{"n_head": 3, "qk_norm": true, "init_std_up": 0.051, "init_out_by_depth": true, "lr": 0.0126, "lr_head": 0.00539, "decay_shape": "linear", "final_lr_fraction": 0.02, "seq_len": 256, "dataset": "wikipedia_en"}
Each number is 128 + 32 x the weight over its row's rms, rounded and kept within 0 to 255. Layers, rows and columns count from 0. The size above them is the row's rms in percent of the matrix's.

# layer 5 MLP down (transposed), 384x96, rms 0.121, rows 101-111, columns 0-95
size [102  97 101 103 105 101  90 103 104  95 101]
[[142  59 132 179 177 126 174 146 131  95  81 128 159 123  92 139 110  68 126  94  95 201 127  96 107 127 103  68 117 127 151 138 126 164 127 138  64 158 180 140  65  87 133 130 120 137 105  96  98 132 159 106 102 140  84 124  97  88 167 129 129  77 136 122 108 106 167 102  70 114 151 133 161 135 131  92 127 215 108 149 146  90 179 152 109 147 144  87  64 111 164 128 153 150  90 128]
 [127 150 101 174  73 141  64 108 125 123 127 125 104 161  67  95 112 124 178 161 120 117 138 124 171 124  83 170  92 124 158 137  95 144 101  72 128 130 118 122 151 143 142 112 155 165 120 133 101 157  94 155 102  89 115 120  50 165  64  94 101 129 121 107 166 142  80 178 155 141 107 108  87 139 106 183 157 131 173 145 104 123  85 180 155 187  83 103 204 119 106 161 122 158 162 168]
 [110 169 185 149 148 116 139 150 114 129 104 165 116 108 137 158 133 135 141 156 129 156 174 136 112  94 144 183 115  82 131 137 115 116 121  67 161 153 150 153 128  94  96 172 199 155 149 168 148 147  76 126 160 102  66 111 155 118 169 122 117 114 109 152  88 138 143 139  81  65 171  94 156 191 141 102 125  94 137 102 114 116 149  79 128  77  54 106 168 129 198  65 112 170 164 150]
 [133 124 144 115  86 140  58 164  62  91 110 156 130 150 111  81 165 110 135 183 100 122 130  99 133 159 151 135 167 147 179 159 142 167  99 121 178 166 172 157 130 148 135 134  71 139 187  84 153 156 143 161  89 108  78 122  92 145  62 158 158  93  98 122  99 149 115 143 131  93 139 152 111 138 110 129 169 134 139 148  97  94 164 143 159 166 174 128 183 146 135 130  53 206 163 138]
 [107 102 136 222 100 165 105  97 147 123 141 125 177 157 106 134 113 125 102 124 180 106  75  89  61 122 167 136 142 131  98 100 108 128 104 154 100 123 158 171  58 100 169 146 120 156 143  94 129 152 141 171  83  82 144 122 179 157 152 138 129  85 181 170 156 113  67  96 114 189 159 124  55 130 166 103 146 131  80 163 162 134 135 106 144 125 120 171 121 106  72 116 149 130 163 117]
 [136 121 107  86  93 172 167  95 163 138 114 142 154  64 159 165 162 133 119 139  96  98 140 166  94 137  98 148  78 114 162 118 166 132 102 119 101  90 158 143 147 161 153 111 114 101 150 107 178  93 104 110 103 120 159 197 138 115  84 137 114  89  93 127 102  80 147 134 124  93 143 101 161 146 144 152 143 142  53 166  82  49 171 110  98 137 156 118  98 109 165  72 170 171 208  99]
 [133 199 174 139  98 106 134  22 166 164  80 110  84 131 102 102 152  72  93 152 163 144 140 129  90  96  74 130 103 115  90 151  76 136 117 107 105 123 180 111  77  90 103 100 130  88 109 165 168 163 142 138 132 138 150 127  87 188 126 117 156 142  92 130  81 170 125 109  96 122 135 110 145 112 119 188 184 174 124 112 134 116  89 103 120 151 116 123 112  66  95  94 130  83 116 121]
 [ 93  83 186 135 157  78 130 151 145 160 135 102 136 115 132 140 149  92 154 126  95 128  87 132 142  65 137 173 135 122 186  73  88 120  95  98 129 145 150 122 111 135 172 137 130 109 140  98  76 105 113 118 114 128 128 188 104 172 100 105 134 153 144 157 152  91 157 143  69 136  79 154 133 165 109 161 142 166 103 131 153 145 115 100  60 181 102  44 125 162 102 117 119 210 155 199]
 [130 120 151 103  58 139 140 148 167 161 185 108 152  83 167  99 107 100 105 112 125  85 108  95 147 123  61 145 139 159 150 123  92 150 117  98 106 117 125 105 198  96 138 144 135 104 119 128 148 183 145  95 102  58  99 183  77 147 113 136 128  63 133 114  62 118  56  92 109 106 142 106  96  96  94 181 120 119 135  82 138 115  97 146 136  98  82 139 134 116  40 118 123 105 108 157]
 [133  98 151  80 105  72 141 103 126 213 148 151 100 157 213 108 126  94 108  64 131  98 122 159  88 158 144  45 162 140 110 101 141 145 119 161 100 171 155 147 182 157 127 113 135  88  86 157 126 169 165 121 114 125 116 134 145 122 102 134 124 150 152 108 147 127 146 169  73 101 167  77 171 119 149 137 110 139 129 107 171 163 117 185 145  94 143 179  87 192 146 104 144 176 125 131]
 [196 125  98  76 143  96 112 179  90  90 111 108 139  60 106 152 158  77 129 146 127 110 149 175 119 148 172 133 153  91 117 109 232 105  93  87  63 102 154 106 101 155 162 105  73  81 160 137 159 132 139  78 142 139 163 139 103 164 113 153 114 155 101 131  79 124  94 148 141 145 108 104  84  75 144 106 166 149 131  88  89 161 128 128 142 176 107 105 118 108 171 164 131 119 106 155]]
# layer 5 MLP gate, 384x96, rms 0.335, rows 102-112, columns 0-95
size [ 95 100  90 102 106  95 104 100 100  92 107]
[[136 115 124 132 124 124 134  85 149 115 170 120 113  61 122  87  47  74 100 124 130  96 201 164 120 132  96 113  70 111 148 148  95 146 150  88 138 184 134  78 193 192 128 133 163 149 131  94 105 131 134 125  98 163 126 142 113  85  67 175 101 128  92 149 176 111 177 104 107 146 152  76 107 172 150 176 106 121 160  87  85 109 132 139 127 104 100 154 114  88 158 149 108 187 128 126]
 [147 207 127 109 119 106 137 109 190 110 132 107 106  86 117 116 122  84 160  67 162 122 112 105  94 141 134 158 150 108 153  94 112 194 122  62 180 131  95 101 179 118 124  95  38 166 116 161 118 145 137 166 116 122 133 130 113 150  94 131 143  97 154 165 156 143 152 128 147  97 162  78 138 110 123 106 113 158 135 143 124 147 161 172 114 103 125 155 228 188 114 158 158  71 127 170]
 [102  88 144 168 113 104  96 149 131 103 158 138 141 132 156 163  92  98 177 132 133 169 111 168 174 123 161 122 162 124  69 121 123 114 112 159 136 121  27 136 175 146 162  97 170 138 154 110 137 124 159 100 184 124 177  97  80 149 126  93 168  79 135 204 126 105 103  75 107 178 123 101 133 127 141 167  91 150  91 138 145 153  84  76  45  84 139 155 135 119 123 125  85 127 120 149]
 [110 137  90 150 154 129  94  74 149 137  95 174 122 159 153  82  63  61 163 165 129 126 165 141 140 138 120 114 115 134  73 120  95 127 120  45 129 107 102 142 148 129 156 163 136 178 164 169  65 118 183 117 122  95 177 120 103  93  62 107 104 121  69 135 125 171 146 145 106 157 136 169 125 115 118  66 129 137 133 119 103 129 101 131  90 130 161 146 155  96 140 152  66 198  89 166]
 [112 141 164 173 100 126 114 154  90  91 120  93  91 168 103  66 125 191 132 142  89 157 156 187 135 114 124  96 114 155  70 134 171 174 170  97 150 153 146 128 140 147 130 127 180 124  88 153  81 147 158 141 167 156 136 165  67 101 132 159 129 123  98 134 124 204 116 150 134 122  81  88 150  97  70 155  70 132  98  75 137 117 167  93 124 141 108 143 109 145  87 212 111  98 123 139]
 [ 89 119  95  94  90 125 152 132  88 114 155  67 135 122 152 119 157  63 123 135  92 128 106 142 124 100 126  85 169 166 146  88 105 115 175 136 158 168 161 130 139 112 100 143 134 159 123 107 105  96 131 165 172  90  99  81  94  89 131 153  89 143  97 141 130 112 147 152 165 115 163 143 137  63 116 147  89 133 149 109 133 205 107 195  82  41 109 135  91 164  67 194 164 150 111 115]
 [144 106 159 157  77 136 111 105 193 119 108 201  60 179 140 111 133  76 117 125 127 102 152 137 155  92 116 146 159 148 176 123  96 176  67  88 140 137  75 151  92 129 131 147 110 119 142 125  84  79  95 142 129 132 159 154 147 174 105 198 113 146 131  76 118 132  85 146 171 147  94 144 149 151  82 152 135 133 123 157 151 162 148  92  68 119 165 160 157 185 113 135  96 106  58 105]
 [117 174 106 157  77 141 182  53 134 170 170 132 128 110 154 145 182  61 139 126  75 140  96 150 103 111  26 103  91 124 144 101  92 189 138 116 102 112 130 121 122  95 165 108 112  84 131 173 169 145  96  97 132 113 132 150 176 109 130 180 121 113 107 110 119 154  65 141 151 145 128 106 118 116 122 158 135  91 137  93  89 121  37 170 112 113 138 108 117 150 100 115 108 107 164  86]
 [109 166 125 179 109 126 162  97 176 119 132  67 141 194  98 108 203  92 139 143 150 100  91 135 108 121 133 135 107 158  75  86 180 178 160 129 111  49 188 103 118 128  91 173  93 118 146 121 141  56 115 130  90  96 159  96 127 120 189 128 129 115 145 115  61 118  90  79 156 102 124 143 118 174 153 143 110 141 128 164  98 138 122 155 103 172 109 125 143  83 127  94  85 134 101  99]
 [146 184 100 146 143  99 107 125 115 107 118 101 138 109 137 166 141 130 181 166 180 124 167  86 106  97 132 176 120  60 118 114  70 181 102  98 145 161 181 195 117 146 141 142 146 104 148 153 148 173 167 176  99 104 111 183 136 120 100 183 139 147  86 151  82 132 133  93 147 173  70 140 156 150 170 113 174 105 152  91 165 187 129  91 141 107 124 105 137 126 132  55 119 148 106 171]
 [128 152 148 127 119 147 185 197 103  99  69 139 102 120 157 145 109  88 113 167 164 137 103 160 136 156 103 161 165 131 155 138  72 152 117  79  98 120 105 156 124 168 159 104 152  64 123 122 117  75 123  90 155 193 131 167  88 100 143  86 130  66 130 121 165 171 220 107 165 140 164 157  81 102  94  87 127 137 121 134  78 104 103  88 126  90 152 121 103 113 180 102 104 101 122 142]]
# layer 5 MLP up, 384x96, rms 0.361, rows 102-112, columns 0-95
size [ 97 105 103 105  99  97 102 101  95 100  93]
[[122 106  80 146 129  91 130 107 173 109 143 160 163 132 136 156  90  94 138 150 129 174 160 143  97 166 165 122 118 137 124 118 126 192 126 116 127 122 198 128 106 153 107 115  83  98 109 147  87 127 117  58  65 150  86 122 134  54 127 162 121  84  44 141 148 138 140 116  98 106 194  93 102 104 143 144 100  70 118 121  69 139 154 154  80 163 129 110 104 183 153 179  87 122 109  86]
 [173 138  60 135  77 165 135 127 172 171 133 138 137 101 102  52 122 117  73 163 145 108 190 114  84 110 160 143 122 156 155  97 171 153 104  39 158 121  64 108 113  87 119  96  67 162 151 136  77 123 104 136 167 155 139 119 137 132 109 118 144 129 158 110 135 131 165  97 108 187 119 150  75 118 150 130 149 160 162  83 162 123  88 179  88 112 122 100 147 151 117 102 112  72 147 142]
 [131  92  94 113  80  72 114 135  42  82 126  84 148  99  98 143 125 121 143  82 144 126  76 113 104 106 124 130  79 118 130 139 158 106 120 128 130  98 139 204 142 161 168 185 149 138 141 177 107 129 116 164 100 148 159 138  75 149 174 112 164 104 181 100 121 117 102 107  76 123 102 129 165 143 148  90 125 129 125  88 141 158 159  83  41 167 121 190 105 154 147 148  88 162 134  81]
 [ 99 152  74 155 123  91 167 120  79 128 169  89  99 140 181 149 115  49 176 109 127 109 175 166 139 182 110 145 103 169 153  81 196 149 129  94 110 107  89 140 117 119 153 132  71 130 142 120 105 116 123 130 109 133 154 167 145 125 131 142 132 148 179 132 132 137  75 116  94  89 175 131 142 138  98 109  76 108 120 127 106 100  90  70 177 190  91 186 142 128 177 110  76 107 143  75]
 [114 121 118 118 142 100 147  92 132 164 116 124 140 130 140 140 174 102 158  83 156 194 135 119 102 194 154 145 143 185  66 122  64 106 129 117 134  78 122 111  97 129 132 157  93 106  93  89 119 143 139  75 133 105 122 167 134 214 153  76 159 186 173 116 140 139 184 131 152 113 142 177 117  41 195  76 132 155 142  90 132  99 100 167 145 135 107 121 136 117 151 138 138  68 124 119]
 [158 168 128 140 162 113 152 149 127 133 114 202  87 118 107 137 147 127 126 103 150 154 172 135 105 176 131 169 120 118 116  95 136 138 100 152 140 151 102 146 115 148 119  51  87 132 124 137 180 169 134  95 114 139 173 166 126 171  82 132 169 180 225 143 142  83 121 153 102 157 109 171  83 112  53 148 104  80  73 148  95 130 101 116  84 201 105 102 153 115 146 135 126 128 137 186]
 [100 157 169  81 111 102 136 168 137  82 164 132 112 168  79 162 149 128 131  97 152 167  95 119 147 139 165 156 163 201 165 148 149 139 177  75 139  77 204  88 140 149  99  93 122 107 133 129 143 158 170 174 130 149 164 141 107  93 140 107  46 102 136 188 123 114 118 135 152 122  69  94  91 107 174 127 127 114 123  87 135 192 176 123 148 124 125 122 165  74 160 123  95 166 120 144]
 [139 156 169 140 113 110 156 140 182 120 100 130 119 138 125  75 177 189  85 113 145 196 124 156 105  99 119 136 161  96  70  99  97 104 140 134 129 176 124 168  96 135  92  90 186 110 125 114  98 111 184 168  81 157 103 127  59  61 168 168 119  86 139  86 143  98 150 118 122 133 121 168 143 129 157 108 124 158 183 141 132 160 177  73 201 128 155  85 119 134 147 164 116 132 160 119]
 [174 167 110  77 138 147  30 125  61 109 111 137 135 176 140  65  96 105 101 159 105  57 124  97 136 148 104  74 133 109 212 156 118 134 134  80  79 146 112 130 125 113 139 140 125 114 144 160 116 163 196 129 157 144 133 208 101 124 130 132  87 154 129 111 178 154  90 157  72 168 119 121 113 126 158 135 172 153 124 124  91 102 144 159 158 142 136 155 170 118 117 145 153 141 152 106]
 [150 108 143 109  90 168 131 153 136 149 128 197 129 132  80 112 179 103 124  68 119 120  98 165 172 135 176 110 122  93  86 134 126  88  78 190 172 111  94 164 140 132 106 122  88  97  63 165 112 136 131 117 139 124 147 136 108 115 167 107 153  89 126 181 176 192 139 141  89  86 160 118 147 147 110 109 114  89 187 111  71 153 141 120 188 197 121 115 138 139 132 192 135 106  99 172]
 [124 169 141 129 129 114 112 128  72 142  80 163 111  66  96 120 107 195 129 155  49 137  45 182 143 128 136 115 109 169 145 130 110 130 137 127 141 103 100 169 116 127 149 126 122 123  94 142 156 147 174  98 102 140 103 164 180 166 155 120 125  86 148  67 158 168 115  85 187  53 142  73 124 137 106  81 170 115 117 100 120 150 134 122 101 148 122  75 112  75 163  93 115  98 164 163]]